{"n_head": 8, "n_kv_head": 1, "head_dim": 32, "vocab_size": 1024, "activation": "gelu", "lr": 0.00258, "lr_mult_o": 1.41, "decay_shape": "cos", "final_lr_fraction": 0.1, "seq_len": 512}
Each number is 128 + 24 x the weight over its row's rms, rounded and kept within 0 to 255. Layers, rows and columns count from 0. Numbers have three digits each. The size before them is the row's rms in percent of the matrix's.

# layer 11 attention query, 256x128, rms 0.115, rows 24-31,56-63,88-95,120-127,152-159,184-191,216-223,247-255, columns 64-127
095:126122103113087144090132133134157110127129119119117159175155098136084161140179130132168089121136164098122113114128153155148153129138133192160167154113118138134112130128128128150109148127109119
112:134167117158138131118115166070185119111132137115112113089122091137104127100164154115083136133106124102124153131083121146141136104141104162125119112139109132131136148144114139152096156118048112
102:138119136104145093087096101094157154113135099106164110134136137116128107125130103094093146134150183106101138168134143138171109056139121159151123162105130163084101126088143118161128149128127152
112:153146106143115092168106125075172139133170111079142129121146145123103125170147116160092110122117127162162134106187089112123127116142141151121132095113110152110137123125122130151158137108072153
098:136138090108118129147147152145134118153122161151095153136121109102116138118137170141167107142143112136152165135095156113141125157131107127127119167143144114144145126143124166079098135147135128
096:159146145143112112126143104141117090100140119107124166127146113132092159111145157136120111147140093119121157129096129110146114077128132099140120076112108112114135098120153114149132119118132137
100:146145125107114072150111147142110148107105115128151124149130104099109102145102094131121147099138129123149133117144112099080138113144139143095095109112113143125133131127118171142142103107164150
110:120140125151134145115137133132115112120109151155106157050119116117125152136121144153139131139121156130151125150085116121113095099097124105115100112109151123168154101092147092092146106127080129
086:100144095125141157124095098133135148092109094112109145112098139130132158116151135149081094131154144121149164154086138142098105143088116155105107145135072131171150137136095120125143130134100122
095:156114091155148131106199118136114150160131131149130126110129140110167132084178102108117137128115120141113145153103160117127105151123160086092145155132092105151080163137134117110109094128120078
079:167090130147140111133115134144122137101123123108097128081123162116135143139117101114089067131121139131124174156130150143134097116103171119106150124157100131128119130109163152108173115109150139
099:115180125123129110125155186131113130128119169151099155111102130082147138136131111116169123092095146192128107137118122145118158205144151154117144157151140075141101162112122109113118110124097123
108:107160114100118124114111123130166109121147082122131146142165133110108137146151146114121164124194110131140124180124118144128139099119024143122125117133137145128148100099132133137140127094132139
090:152091159139137123136132118115129118081141133113134100161141121141140117160126145124144155136092123106105135132141157098123111103102164062146133123128113173116114095125114115165134142131102137
091:129137075146109085137127164104112119112140119127109132146122134085145081102102114154113139099121143148099126125122121114100112145173128172115141124138128121071091145145142135123152107119139150
092:169145138112163140096129121137158132136163144102116106115122109104147120145143163125105160107157131117107131175130140158137171079149134134102158169155118127129149094109163099135140156128136130
100:139175100117164134142173131138120090107172141164128156164122144130135121123151138097146122154127120147095167139130131099165106120122125131129120112124132091072127145106148132133107131100120162
096:135133142084061168136074124111102111117088125101179113123143097180127101133157140194143161115160147142170094112120090117105149124096084162128101108128120130093154113139150132137129141133138147
104:119118073138116131123124129139093154158127149139146141160119111123118148113099142092137152108121164150127142120116143151156151140108116164122132159136094119085156145109135140115124157134102179
088:162113169113095147150123137147114144137122143138140111101126127209145144157162105156131132118153159134166105091092090109156114099115110145131116135142139141181147100166151133143140132129126146
075:165118130148101121108158116161152112088134110148150171094140170083114155145151144132119144124100099141137124143120155136109107097111110106147080135145124123152127100143117084078136154166079101
108:143186123175148123131124161100120103068150137162107102150090144109135135105147139087098116152104118118092142161107125121153105143139167118133111149146092149137135143107121132141095136154087135
083:133175099151131133154096119129099085113087150095083165140143109117128146156107158138125122101136156161145191112139149107148142168133133167111074155127153103115091088118141158152168133124137123
096:138092142135088171098107103160121158134116114123145138117135116154111148101149072171154139147134107102125098192091136119118104154105130151156116089105121122138103129157140137083120161147092152
099:109105151094121125139142160124092106090138126148160124164154097129115160155131131153181124154131118121125137094087108097126107078127075098145107115135169123131129112103139130107117110100149158
084:152135139144097089143099162125129096086153118126104103134138142104113148188086130128122165126128113191150108128162144131132130098133107119123121131113114173141145130103125092128128135163130092
089:156131169112125108131100168148102085097112129121135114124116110089061184137117147125114117111135131106159123155077108141159114107113084091144081111135152169133143135116125159139143145133117147
101:178136146098164084151198179142073117145095136146139151153117136092105068150105128147109155104111113157163123121134160095088122166139154122151143132138110139119105163118116114135146089128139118
095:138128136188106144109135065134141167110132110146128146116118128163142144089145121140113120153133115106105127152119160102120083129107144126093138082106110128117135107171136160146155127139125163
095:139140144115110131120095116093130129099092147151148168066169175116096103112132128112116100129124116109107171135140116153116100140130115138103110104122085096127106153152138111130107143081099115
102:154110135151160097129153174101078143142077129130095167124113116122123123110081160142129135109114140157149118116127180104105154184107202140117146148123100080127164173151136149124143104115120153
099:139096135172171094116122114134132136130131135103104122104087130178131086119119132167100124111116097152113121108178135099118117132152176143118164122160097168131127107179148139150173143145107174
098:119138136109135152168156116101137150099096142168143104146133135149163160108138153154110116142127135105139156147100129155121108177093137120156099174150125118159117158139177136114140121150168116
087:103140188125109139127128128112147124107104099102127133160128136091098147104147143125112117164121112134094129159126112141141122125119121178109134116094143126129136103127132153174131132187119109
086:144086102103119129152092153130116141120139115102150145133107121122128134146147122096162153098148128103151119157121120198158145110148106179172148142081142137164135114136086124169122117084117170
082:056134088102101127178116111110122109116131134137131166103165109164102082159122094127137153172143106153136145141127103163138100124103140120122098115108169079144189080111156133129129140098163150
071:159117107084062123124121113146156113137120148104146191157106107101166129121087119125120159127121124141108200126092188106153115125118162103133106101115140138121129143138137119090117128174143136
088:160143158137101133059142171085148137083154115178110101136132126157124135106119097144099101161093135119166122130112138122136101143100141114120105119185097105108127176143120152129118073112129145
088:116105109146134136152138061125148123104127087087151122102126091165143078172082162131156146147124120134139159129139142114078134176089114106160117118096062121137132103145157130146138196115151119
093:157136171080151119107103132147143099145145135091136149161122123083134133167116122111127111091130120150141108174129123122143161095137140150117124122091115127124139111109087125164143123143171161
126:136136166103160097101146107133112120126116129090124129173099122107149163088151142131111133120134140139120115082152129106152154117104149180147189121135101159142083123115145131123106157147079168
115:161144126077161138110109149112101107111132064108135126129108123147110110108159149122132101124116102115155151098152114128117155138118088172114165178169092143141114116138113140161118106115114149
110:127147122131091100146105113132135130101137111129161097183100149078133108131147109107087076095131126133137100065106134156161138154127105182104143119101113136146090120104121093092120137146121157
105:111155107129141140142073159150137131105113116119141111075116108157146127132156088151121088124108113126151152114145086155107127180119165168115140158125087111106141136140115143109130129090133150
108:158103098135118096125165108089103118161179165089119173110172159148086147152131094109101120142133152149113090114168141125157115094089128126136161067123134111124142141101113142098113109124133127
114:164121163112096111103124124166129128179155130090120140144181168136134121109160126113117144138173106072130119135130115078133087101138121135136104108114152143115155118141117074149111128144151139
112:117149137098148135132130147140107143144139079160167154099146104135134141155076144133095119118093123130141126050117147089119111146114133125126151111173103116101107184131182164113116102136126123
111:159121110105100155122108143133107140143148131147089147085137115122120119137118124097125143154133123155121113157117147153096116147122136112136145149117133138137133136116098165127152131065155136
091:138090101091166123160153101166151087096148168136137116145127141101111112135089129131117117130143108100116109136113137096115130075133164094170125145163110170166141126120150138089133121134090131
104:195115086084141107137134159126127120157158143127162122123160115163125147113152121142105182092191113106146124139122147144074143108170120103142127137133121134091124099123146076094129148157118133
102:116082057107146122136144122154085124107127096116132141136120111105128125129141133165118123117143093125107137108144134098095111134135121125089164120141144128095123144124153139088140102143089136
108:116115127119160108090136116179098129108106150131107118117138116112122078110122103144085085127124143130149122140119130105130128142130139142159137141149092123114154129141148152119099137111120118
093:147119119103066132141140151092176165118119122130145167165094105146168128105106123114142167127137129100129136150117163185181118125115122139116114144112121138093134139115093118164151120117102109
081:140117166135135123128122129092167130104127085125171164122157152135092149122127154129163110133156146137106105118173104087123121152116100134128149119153130149168156100143102121111157132099117098
100:117077120145136124140127139118117138091187117136135087139115090116167067086077132122138102140116146140109128120098141131121106147120130130131147130147094122116094103126137145143158141157111086
096:127142114117108113113082190117128101146145112076104150183145079140174138162116113155162118096145121078149109135094117163141170132138110166124093154135129144072127095124106134119131156138120144
097:167099153099178069115096130129119114137117117150178115126149130095112091128095156143128103130135131126129158113140142088098099135122091131149130098128132153137132119147164160137139147092149146
097:085114143172135120170173145136088124165131127153125130120162123132156144093100130149132117145105155148114171114101111104139124110178143143124107115151111114145092131149143134141111104115144100
081:202111135121143162095115137128137133095141132107137120131137173151132131181141128125141133120110133143108103132164137103142123092109098129107126131167126170106180134133142135158156193125125153
102:138097146077151106107125186133118137149118110157122139176137159105086099157128106131110109109101145143120103137105142109121138129160129121089142110123122097118129130111135164137127107130167114
090:143130119128139114115153127118107084085104147134127148150136146106070121111120134139134139112133170101106140127141151084101123121132105127186127136142096152157159150165153121147127083097135191
096:119161117147088177107107119122163135169102124103131153131115129165163149173180131143117142136141115123161120146121098150165128135116120126150127116126116149094117094153126103126125143136130119
083:111149123108125097125161110138143156142150092161141112177131143143118106115131142078120116186137126130155150146114087133146080135104113161118125168164102185113096137141169143128136133146074135
088:132129156131119133106103137095140100123115121116119117117143119130153108091083163136122165118084154155100183133096145084090161143148149128165138111124107170196134141156143151120121146110135131
084:117185089143168114120096142120151130131115143092129123140108139137151126169135130108112125114154111128155093143162157173145144108118104132105101149120108155093131070108116086169146124117119132
# layer 11 attention key, 32x128, rms 0.0975, rows 23-31, columns 64-127
089:195126214153078164126085141118117154182105143079144095103132132149131139140131112130137166109135111102158122139105158154121136110142100122122096139152165126123166114154152107131152116150089112
096:090177125156138113133146133138177144147135127103144168119109098144158117088126090154114127115077118137101141151141099160130129124135185123071120087103125104120120144123121115099100090140117128
092:093104105122122088112150154162165139084135177122129163140126150112149121125110141138161118091136125135074106151155120132143122117122123125153127109100163150161152114124167168086159112148122108
092:136119127102119123104105129127164116129163104112131127109135106092144107114142126138093113139136086094120099152136074148139131118129117098145151106119185160138117073101123102101129095132149086
095:158120129143150112102149147102118124127149082139143170128120099092161147142086137169112142136159134096114177087143135083140147097159121126165131134166115147112094140153119133106144132139140095
081:145156159091132141151116127125111136157165096134112104120151124125135110181117135127105161108138126117115116098117128150111118086121108152129132090166166136133153124046106155079109107148104137
094:163130132115156111128082127086150107140127146137123098082116106126150135139118122165130078110099045147108127123085120131163116108127134084114126118115142097128170103132104112098123112076093192
093:145104126115122112144149138137091173123111086101092107135141145101151093153137074109128150122160088112133103123133161157156121117115137139132148131145139128124147143138075115125137113117106110
097:140062112102094152146098149104132120110118102115160122099155119126116111177123133118158100125159139068138147153119152134082153104093115132128141144113152130133114146087103129135132156109166129
# layer 11 attention value, 32x128, rms 0.0972, rows 0-15, columns 64-127
110:139084092098100136086096129103149103112093095100109115122157141146143098084114161121094109119142158119160115089128108163100139139167160141155131159120100154147107134136091104187123165143152119
098:099117111077127151126113120122160148128101156189132122105100118134130121096168146134137099131098138084120140144078120084125118148160150125150073126131145120133137084160125100126131148156118130
110:098116174085148158155136123080135114138112159177145114113152113126104171147121120126153138144144144099147103168061141124131115159146123120147104166133165126132140125166079098088130133153163083
085:111141169162153126146145125106143089115142179123079099145094091117131149142124116158160094098152113147151084130110148115145153159167118128122108163103141101061106138139095131098124133166135084
107:120148166144126112117151155131114154164128114145121162060106167137143097130116086111138145150114121138147116152160151117067092133122160109108099119120138139119159127133137114139122116082076127
091:117129106114143095143156151072139117168137146143144127128139146106078157149119157122089134128119147166158079165097120148148116143153122172120132120126111098137136161143090119153107143142102127
096:112120135136116143145120116119153121117122129107148118172072090137178124102162149138180144117131125137158147144113139089140150165139165111164141166149104148087112124146086103179152142160076113
077:103156079165145154104158100109130091119148125098119118135133150148133190085149124148158128124154117097178132147114139107164116152161127139168088149128120095117173090139139120109120090136082120
106:101161139105106169106107173120127132118140150145173104086113164099160111110061112100133166142129145108166133080124139113135106119143086162152124122136122136113095109129157125116139165135128140
109:076153148134109114149128137096115117138154106135123096148124130131152167185125125141206156120148111105120149133154147136103109094094119109137148114097125147150194116117105125099122116103143112
096:085140085143144149117127143106096143146113118111121146119116134144134131093122119146110154146112128138110143093118139130125122096109118089104108082082157146117112181105100140117114110102110110
087:083110137098129150172103144147138143126160113121140118192139096124104114134141085147119140130156139099145086081153117137097118155189092125131118102074106141092143113113154148141154128162126127
103:156108150134110115111136112146137113140155171155089147112101097134101145095133142127141143106083150142115137154079129107113111129062146097127050136120147116152112172147101113090130125161111113
113:147108157135091123148123159185125162117122136135109151139145142137106132130130130143115177106135141110143163149179127142107139072134140170140121120133105155154081136123082121137125119119130103
090:117162087119141118119113116099107106090045138124126086126103111132166105110174142136107099117145132102103149103100138103167147104155135133136121115078132100147170109128144171141110137106141154
085:151155123127099109152107099098147158123129114135159129122111131152087106098104143123177132161110164150141141139116126106132084163096135138130100127118115149089129184148123170150165120128131118
# layer 11 attention output (transposed), 256x128, rms 0.154, rows 0-15,32-47,64-79,96-111,128-142,160-174,192-206,224-238, columns 64-127
097:155110114131101112168103100146164111157182121154082128127097146116123112140143128128173142103125116147146153116125141114119102113116122085101152155101128122133122102102087096137172159106188147
102:146134145138127160140173115150158145119140083081105120139130104114175139085143118128117133162109125099108167148124147108143134110156139127121143073138103142128122149146101148113110107134100148
102:160146171101138152124190104147167173126135092093115131132130117129153134049117144124101126179105119086088134125133151106150107128139126138118144087126104164118137159162135162107111110162127121
083:116137160114157129116122142098120160109101101117136113145110132103138135138108139147119162140099181162148137097131138128111104128158143134095107096137128092137142130183158153102151092137121128
095:133107112099122138113104166126155145095099129154110119165156093140121096151144116108163104163138131142120140169162132127187102097143115175157099099100116130102122155102081108147131178121124154
083:139129115077135102158147124155158143158154139116114063136137154160093119078140162106118135087118133121152159116150148124121116125121133072139136170151119156122105133109114150154171144131172130
091:164135164112142161117119155126123123112143115099095107154098097113126142123124124132101143148105133097138147135158143163145078084121117125108127117137119175129161096139182081102141118147104131
084:120143149081143122098115094100160138137083178146129160142140152125154132122110114157154156118138157184134141115135143110087108134112119175113126076131136092097134147156108125116118146118124115
104:157095120152137125120125123143129126121079077134148158110136099130149160125183090138150096118148106128126156153128155098147119174089128151147125096135178148120149143147076121114084114133132134
096:127169142132117166108127137099131134097083179153126139149134135147162097130132109107137125142137133163133105126133130119155137165118119207162091088089102115109104132140123159119129160100112059
089:116125103130129099107113127108104126117104164196126116120128116134102102155088124146172128143144122148125135136120133113143108115116111175123104132121110074094123148101089118125128132105148142
087:161114177141094150118143107125094164134123148137111073118152139132164122125100105117143102113150112104158123109142122170180166118145143093087148150156127153138097132105156131155115126141175093
094:101179111147139125132162171153112139123152089098132144147117133105126148124139167134121136147078161138141133145128126088152088091170123124119099085140088102115166115140154170125145090158090147
096:141106106133110123103140122124110135127137159149118065176087137124154118156126110105157092118113123124099139170143108124105144099166097153124148128133112134107104113102157124147150129158147124
094:124142102153120101110101098104160137123125112117135134107108122121139137116124130157129168117156169128114167144098114113026126137109091180142143100120144114149112136148139133122100082105104162
090:152129123143130148132103150145123125123134133119136128148116117160096153132160130106136117108126073079116145172144133093169103139109145103120124134145124169134117126099083095138131158147109120
105:144119134178094088109106108103138129131162164145126143115131172129133132153177154166150126170085086134107122098154074184132099127119140130163121135139149132131106155097111137174088157126097121
120:131141134076137177151133096092125148100108111132114161129120057110117136125164111116121132126128158108137154142121110097182140164104107169115140105103161143125127098123071151124118107164091111
130:128139131095148174150145089076122163132100128134132150115112104121108122106151096116118133158134141092135136149124127077157124172115088138111152126115172125125126118133092126130107116175109133
100:125118114117158153121122094115130136106075135126143130126122099134112096120116103094120158119184171122130147135111133149159147159127122161106152103110145116142130134156126167105114117137168143
105:140129155115133120117114164137141150110119118144114153119116102091094138154151114139154099085137133140107140158144120081122101093100124112097126138110136152126110131078104078136120151119109133
106:136163135119126118155179129109117160138109124148134137139140174120107145116164150125110098108109114077131142174128123083104128146138078134154116150158147118116138142129099119124164117160130149
098:121132139121148171114117094115128130119066129120133147107127092114092108124134110114148143153165150121143146153101142133184099151100100135092178115098173133129133097138103122111103140168141106
092:098155127118113135084109103119123121088108159139124145119129132165147104116159086094153143165119141165079154133128156155154110155115141169089133104112105097166106100138143133135089151153126141
092:155125137105091150142142146158168136162136113140140108162118136155147145104112106141148138171059118180086142122154144094115102113104137133152117167156137160118115114107136090132105127132123140
118:119133142139128126091100145132149125134150146123150110134102160189156104126127113121148154125111130131121100143153214144099110104148182121093125130142093081134114141148195118150123155093122150
105:120139135174144089125105188145127134111159123131154102114127156135128110144100148155163137118093124163119097123125147132105129108130162121102108138137094122119125154110138105117131164064128143
095:122139112145119077140150084120129161153127164151126082123113153127141130106136135173130145150150113080122116090136098143115093148142114094158182131125128122087133112151101118177148145150131121
112:118123123106152186160145133099114129083093081130122165114111068089095137111136117092109107068168150121149159165090133106147152181130114174092131111102140145125148115131111148089134125141124124
116:112117125149123080109123146142147093142144151123129109139149155089138129163114153142122147049117154178115107124189138148113148077124148082148139114137126143151077124127164099162118167111155103
087:112132112111107141103090132132131127099140103111126108122141130151112107125100136121148170147135158169127146109115140150119132118114151145104123084146135143144127118157151171146123117091145143
121:151131134131122142158158123130124156139103093134120141128104116100102162111146129140116105122111115093134156155103132065125111149109105131130123151141156150108146128107077105117144118149112119
092:159139101116128168125154072145128149106130120111137102136105134117105152125124147154116104105111110084148089164120153125133171124108117140131148152137122153105118141175127122135148146147109109
093:150132135143104094140120109131103109094143104082153171086146083131150121102113146164151129137101132170131123123116136139157111133083146166101088159141133106167118146101113162149052105081120131
098:109112120149125125059160083128125139131124144107152122099159107147150139096128150133134110147092143166123117087122114148151131116107151173101144114134149105116120137080146116137081160113138109
086:131167137164132154069139113121116125133060134063108155089154135123145123140143104119164149144150187139127143078099148117156094146124127129151168136093145110142105139152089141136113099155146140
120:126081146120152122155077139133145149115148125127153132144115127152132117134103083155142129123140123099155143165134136107137114121110160150093142143116144118136116177129124104169125159087116110
079:142124128107127123121160076139133123124134113128177085155090128166101160083127145138082142089093110091131148166138119084096157159147122162140106119141123147109132121137159107103104151095143123
080:121163087159131133152152120134074094074087140086088169128158128133118097145127104109184148114117180158153166106089137112131109132096120139125139151131155102156103119127130144153110122122134164
085:120146159133109144113124126144116159140089112121143145069165105133107117166139122158153118158136155115097125146160170123120146168109097137114172123146159158146113166168107096174107151157151125
090:105098163140141166154092156121166134132181116198133122102105079156124149103122127134132134137124111104146128154123149141160100123091179125127121100152133113123170142117114097126136147073118119
098:097138142109167158093149146125127123168197106139138091125159107103141127104099116148086086167139133111181128153132124129121116110120135156083162103103171146114115120133164120132126134146145109
104:132115157120139130138105155144168173139145133185165074140109171129104124153117118142119152150123117096142121166177160126123131125123126132120143097160133121105099160165116100155133155157130110
090:138109083133159095142127130078106134111157097166100125127122164139117140085164096129089131155131121143127158136098083090127076098115146119106108146158104109139144132101146107133080105127094129
105:108139128108099126126124118146080087117078094045144153087146115114172102122106143141145135076139151168150122091109135146137140150141119138141128152107150131159105123140120157133096117129141158
104:124178112133126160147127135098098153140121135126146135128139136123142124114155085123153126086121159109121156130113170136113082151118146152108104169094118083113124103146158160105134110146136127
088:141184163138095132105131145138111141154120134112153130079142087100138128154099161143155096144150156170126117100150189199129134132074125102123162136119125152146107118144097162160127113147156151
078:118116122113134130166097117125126116112170093151135122137066120155107145082135132137108139099095109094141161168107130105100126139124143139109076132143150122132155149125143094124113165081086122
087:076132142092113124133134114155109133145114122178129129110141111139125139119108141129160118112114086137127086151151129105109163122122110100119153149141121155128113096125163062117135132138111114
098:104142123111088149149115156127127120079142125135119154109123080131128143184117113127138138107097192163146130110122136139141183115132104143106110147122147083142090109111078148081151110118154134
098:119123123098108151143111143122105116092119145121132120113126107115112153192133107112147131101104160153143154104100136126145173106133096150112114153143141068124090128071105134109156144117166136
071:150123123123088150108097133113151131112138152088119157098129120125109142191084129127145148113098169186086162107088104140122160094102100077122152109148138085155134097125123120156149148128172154
076:110140116097157147105141113110110117192113095150142116151115118134131083141140103154103120106115157109106071130165119116132125163132132187134132172138097130146149118164127096084128120177116120
092:169135115129145117164120102141124108117092094143129122120146165135136095106132145078124115129150105127188161171144137130176110142172129143126143118129133104142122161123146129128118117128109144
096:107177113110101122130162118144115106124115137084132135135111115141115135157144103137164141124082167149092129112091143099103153114145089145115126133118120099158100097161118173107144139120160154
078:108134147098120168128111108108138124129115153129116150111094083151128112168133099139159122160100126150076110121141131156112119133108111108097126134132116112137114077109103109134118137208126153
107:134153098126087156133130136111115107131160129204125107095108121129125170125089119131102135121140126149155096106188140117141123136138163183109103148125143153146102120127096113130103085135108126
099:129087152150164109104118134109126105152117162138134146163131170128089110134113115135130103138097139116120117118153115155156080078076104140153123174142147132124144125124125081150134177145124134
097:153127148139161148115141134103172140157140129145140110141137131130120116100142133136145115153122075113114112153193114146141080130126139112140126159147133169115168139149129101145103141147103125
099:113102141141121107123133130093141126144137105112151115154138144125112148087145134191097104137105111081083158122146090111114142092145118136126115148126128136112135107143092109143115132058169134
089:122156073115116173153134120141133124080118101110079156095124110111164135175138134075148145071131163179148168117098127134180161149181109128128156099143128102145125136139144163099139103158140135
107:089150120154123128107111077115179089104168141155153107122111155158140107141124115079129142100131119168140097128142169146149134164116175107105151123148127091125150140183150119107096101143167100
084:156127130150133119135099137138131155090150168137128148100136108141117136180105145129160129116144174171130128111107143150105142103064156110093136107107129147131126119117077135131164158127142132
080:160156084143125149145166099117099111132112052135144102145109130106153127082174128128122109127127116099178145151135148101148122152190156199126102134132131148149112167148106134104100086102105138
107:156136126158145141122178131148145086116090147154101141161152144134125141149158093099105099149095113101124161150110147150180110139137133143105116172117146128112128154170084158098060126151134166
096:155122131147094139137134121124142172072139117106166108129088136131111123110134110153121139154096103122125125169146140083121081129112115135106079134140087182097162173132115106130077106088091146
120:136157144127125133130130109105132170090149097136142123121076123123122111061109121151115106189114083109096086129130120106107101146111116151134154095180131165088149143125154116134112133140097159
106:083147108113129124095125160116108184140138133121118090110077156139121108101126115170126129106160096087110091121138140109110117102121129132140142084125114124099170179151117144145141084143101111
131:160097137112136156133115119137117084140132119076110179144175104122128134173152115093096141137122144105115193140125137139127096074153142158105114146107135127183133137110112104149072139098134161
102:151168148142123112093118105149116078091133152094153117134147104126116162088150133120125109158091153147137155144112126139144139134116146113110167148138178109112101096112154120092136153116133179
098:157140135108114147127128150095149156114134109116139124177081134120099109077145064147106133148125106071113118139143139132127108109110086145118123098120130168071173180143126079110106089132091118
105:107113145103105132113136158150143168136131125132130124101116161165143121129131120150142126118137142100066119115099140144080108071107118127124102112111092124133171191125115174147104088158137124
101:128121161131138144169138136127127157144126101148143152144153085116146066131132136127114063185124101114107110140116101134129090116123124096138117137171132140095128098151125116107115112137160113
110:095102138136158157114142119134114145162127078130116185096157169121123102151130134101136136071139094106125125159115094130113140111157160164130137102099110130175131125135116147142108131127143114
108:102099140150150113130150133159111121144112112104127140091156118109153135176120143113121139099111171147111175107107161142116160105147153146114112129115149069160097117124120162139140096145153136
103:149141118135126115129159064091116105122098144141099123134142155148132133090172124127090150157133101126163138098124099110147107169110144147099131125154136164141104167189139118100100155102111094
097:076099109117110117108108155129068154098140114081191092126066144123102131115137123159120165098115140155132123158147158092106113124149135140128139112117134114138152123098100100154121089105114158
117:138140145140150121093109137144105143157125131131106147123166145126132140154138130076109130088111115098124124174118141128114110136138138099113085164109117150112123121123143105113108136130092166
109:089130099143120140115120184148143196114117093179163097084109173142124120142072128141149134081127099130109089139137140148089128105127081104118101130121065153112152139116115150169144095141123127
114:092129128059142076177127116093144139136179096184133130086100143145105151137160168134073118148164145142130129113099121135120070127136116124102141134146144101168142110146113112153178132130157138
102:117132131107106116132121157125137124094089083137188126121116153134133127106151113148116098149128158160137152141135139159134124177110149161125137096120132119109130155150107128118130130111081118
101:140150142111100117145125144119150166098101115133142127110106137128145121090127103150124124159109141163118109117117140165121093164119120167130130102121122130084143144148154155097121148122105124
113:137112146125141128143115170111121167105144099131150123122118143113123082109092133140120119043088170178129107095144111152135114118134153167095155108156105078096127117116142131122166097155107143
099:135124127116111133143112131129114102116112171097113132150144074118098131146125075136158112183141100139156119136164126096144134152152102118145091161118141150096141172138108100100139146098103098
108:101149140097117098151140094119154129136134151100113107113138118138126133084165148125127142222136125131113148150107162169123106144111107093132139130122171119174137118141114129142100155126159126
120:146127118108106106109155153110141141104112104136154111108113166140127124123137139124087123142098145121087146100117124113135066123163149183112144099137134115123107111166129132130142102178073170
100:117104179114100127131136131132136167119104170117161143143103121115135127170098129170139105076109173162131099114096137142096123130124154124101131090143088139080131147131132122133160112152121123
101:124131139152088072115070134112149120113119105136105136127134094130123154142128120148132088182116110131170122155164115096145113145075132114092111134145112143107125137185083104155131123112109080
112:149119144143120128147127126142106128107099166149133149189120134091106124175100107137137100092100143126183102167133112110100169155134117107182083133118104150086122146127145131084141161105140078
120:114113168123112139117173118134122118125137196097075123149121080110122147147097140148183114116153125118155108133120135095124150109127105102135094155132115132118130154129115142133148112132159095
098:144139095139124139152107124121110086127142097151122172106149124134118167094168088130141139148128117101169196123129111147164141142112125139092075122115152148139141133143154119124098159095116099
113:096122098097126101100175160119123154094105084108161097158107169110147097110126140120144101085123158162108117151166138146130123117173144149145157111143136080104126158101137137134137104136096121
121:120099120131142116132134148118114087091145109121133161156155121134119166134083126113095116064153110153141077122157130122149165145150132108150105184144120070126161150122147105098188111142118084
097:118125152115145112119096135122132121111118126105170140121115111130131112164093125156132112063127162156167099126134143127119144136077158140110173106158104152104113126122133091136146110175149127
111:145151145168146129101123143158104127121168124139134167097172091113133091068145142090111114163110145134103133110131122133162098127121124131135161174116116135106110117128113160111100136117097152
090:124169100121085115124116120084128159121136147133126138115125144151118138147098121170143135168118146156165132141095127129138110155104172136072169130160155148119164140165083113104132121161116114
094:131162131077117094164102131130119145119136148110123087124114136136113138187136123144125134128154122147123137156107157153152113129096107114084172106156156125120157110149106106101155093130180118
098:120159110159164115125127159106098156150147118165141123116133187143097120216121123090117121081132144123128134139097136130142116135104141161111110117144142143140168105118089112140169106168162135
099:112109142124140168129118131113093096128104103143129124106123097158116137107080102177113123161115152154144095102111078118155110150133146126150138139112116131152145158145116113133127158152128130
095:156124148107115126136112130169120125105098125105122117102116077108138106083117106132105134181093090090102141141153149123194100114139093105139140127072128119146106134129122111105089116075139134
105:121202126128144135123159160125137145136135140108136127150121192137090100120170129103137137125149151138185137105109126109119131130129152154060093091163128142131151136169087158129163082167127153
092:091139117168120122124106129129088127138105120174148150107161103131114098199082136133109145156115176145129114117114137154126081126094139115098157101149100120119142115111114106101122105170198128
120:142145110140142130149103119087147080157192117120142179134095104132122146120100155156141115149097113125145110089146105145136137140107115112128154158146132151106127130124076097152088123125131141
095:132083121154144139150106108154124061114143144169188112106116154131117146174104111152098154145099121115129111123108120155176113096141104115126116108125143150134142098158127090103117142094153061
091:125073126167148137143148147154066104118100123157132133121124063126121140157101136118138139149102135137090111143111098138154094124145128126166111139100123113144104095111140100141109112126124146
089:107109122110106123100138106131171112141158132088112133138127172156147172040173080139137161158148092103117137098136125132126116109133162153117109113124147155147126141171132143144112134092081130
111:142139103141131133154122159101088190109084124143140106122121155109109105191143107114155095076137139127144148194091131104142125173134156137099112105119140133136166151123102101114159110166125109
100:098117144148118185090153124102164159144143068149132135106100124152146146105109115115144119118117122180132130135153140102118117181150100139156131151117137103130156179179103136117137153128090099
095:116157097133095141111145100111084153123126162172130142127148117160132126183073157123150124135111184156145128123115162101115111147119136146095165114154135126085105122114100111111129154163140140
104:130122107124129188139100101123094146198139121153146106099134123126068121109109141121096119100123139142194136155113170113144126141106099165112161110125145123116113125153150135122183156154083142
098:141129154164147126097135152139120103188151110103151172166142153106156103134104139144087100091121136138169125137154148104104189099140142149111105137154117103115107129114107158116124126105157144
099:124144097164153092086124160149148113159156123130121175160156155094188125163124124102126101116106142134128160152142149134131154063160105125114083154095116104119144116084131130114132136126132131
089:095158115126132104108122168118132136127126111142151132153150174109113105141132138094088117052103123114138166129138122122140146091171138104161122151115082116113147118119104127120190129137145156
090:131127100135143120138156134123071108141154102140122126138085075115161136121114144180144125141119120145104154088133126119115117163175138181141173136137112119125115130141138168126106095110166142
084:160105152152106126131103099116172126132119121113085111103086090143143142103129142138162137169127114107111165164105142108136089147121148140115118122130155148165128122159123103168101140140090105
112:113155110130162122112157178156127169147114123125148147160196182113149123144108147095088135075101156151169130111146170150124158111159116118106092120106106123131123130109102164089152129135157153
077:082115105135142116128089150117108126148121140148142102141132092114101081151133125138058103108100121149153132128149139137105145095135116136138149147094073105106116114144113113159150134141159136
101:128157099142160078188168151136099129151119150159138182154159147147135172145114116119144143146097154161096136113143144142152130094143132131107129154123126124170121112130103140139102091133150147
092:113113102142175126120150176118105068114151097150103147099116105101140105137157099099120092145108100114113137129110107140146097106149110140133148174109148122147125110166158110110117102143144112
103:175130135111136127154134121112081115106107125137132093108088086156117132107136136154130130170128099123095125160079089129151067147139118141142178119138141131128129119162170110154112111144097122
083:136094127194109133119161127125107081149115105091129192133148132133145143088134129128130160137135102141132114090158101102121153123113123131085110137173133091138114116128118137111095140103108124
112:136122155071125123128122135108121147138118098103104103133109118109148096128113159163100125055154103101122165197105117108133132136138153111157134114131109157133151107141114111101134098112150120
108:125128121148152172111153098112119136147115086117141128104087111126133089105137154142109124113132099113145121102111108112099085171161103147160179096143150107112180102158140143082148104142110156
090:147132157100146153139121118123113088163139156140172134138104108118078102170121120100096071120122180154181105124130139124145148122106109180113163124123123128109099135105127090154161139153126146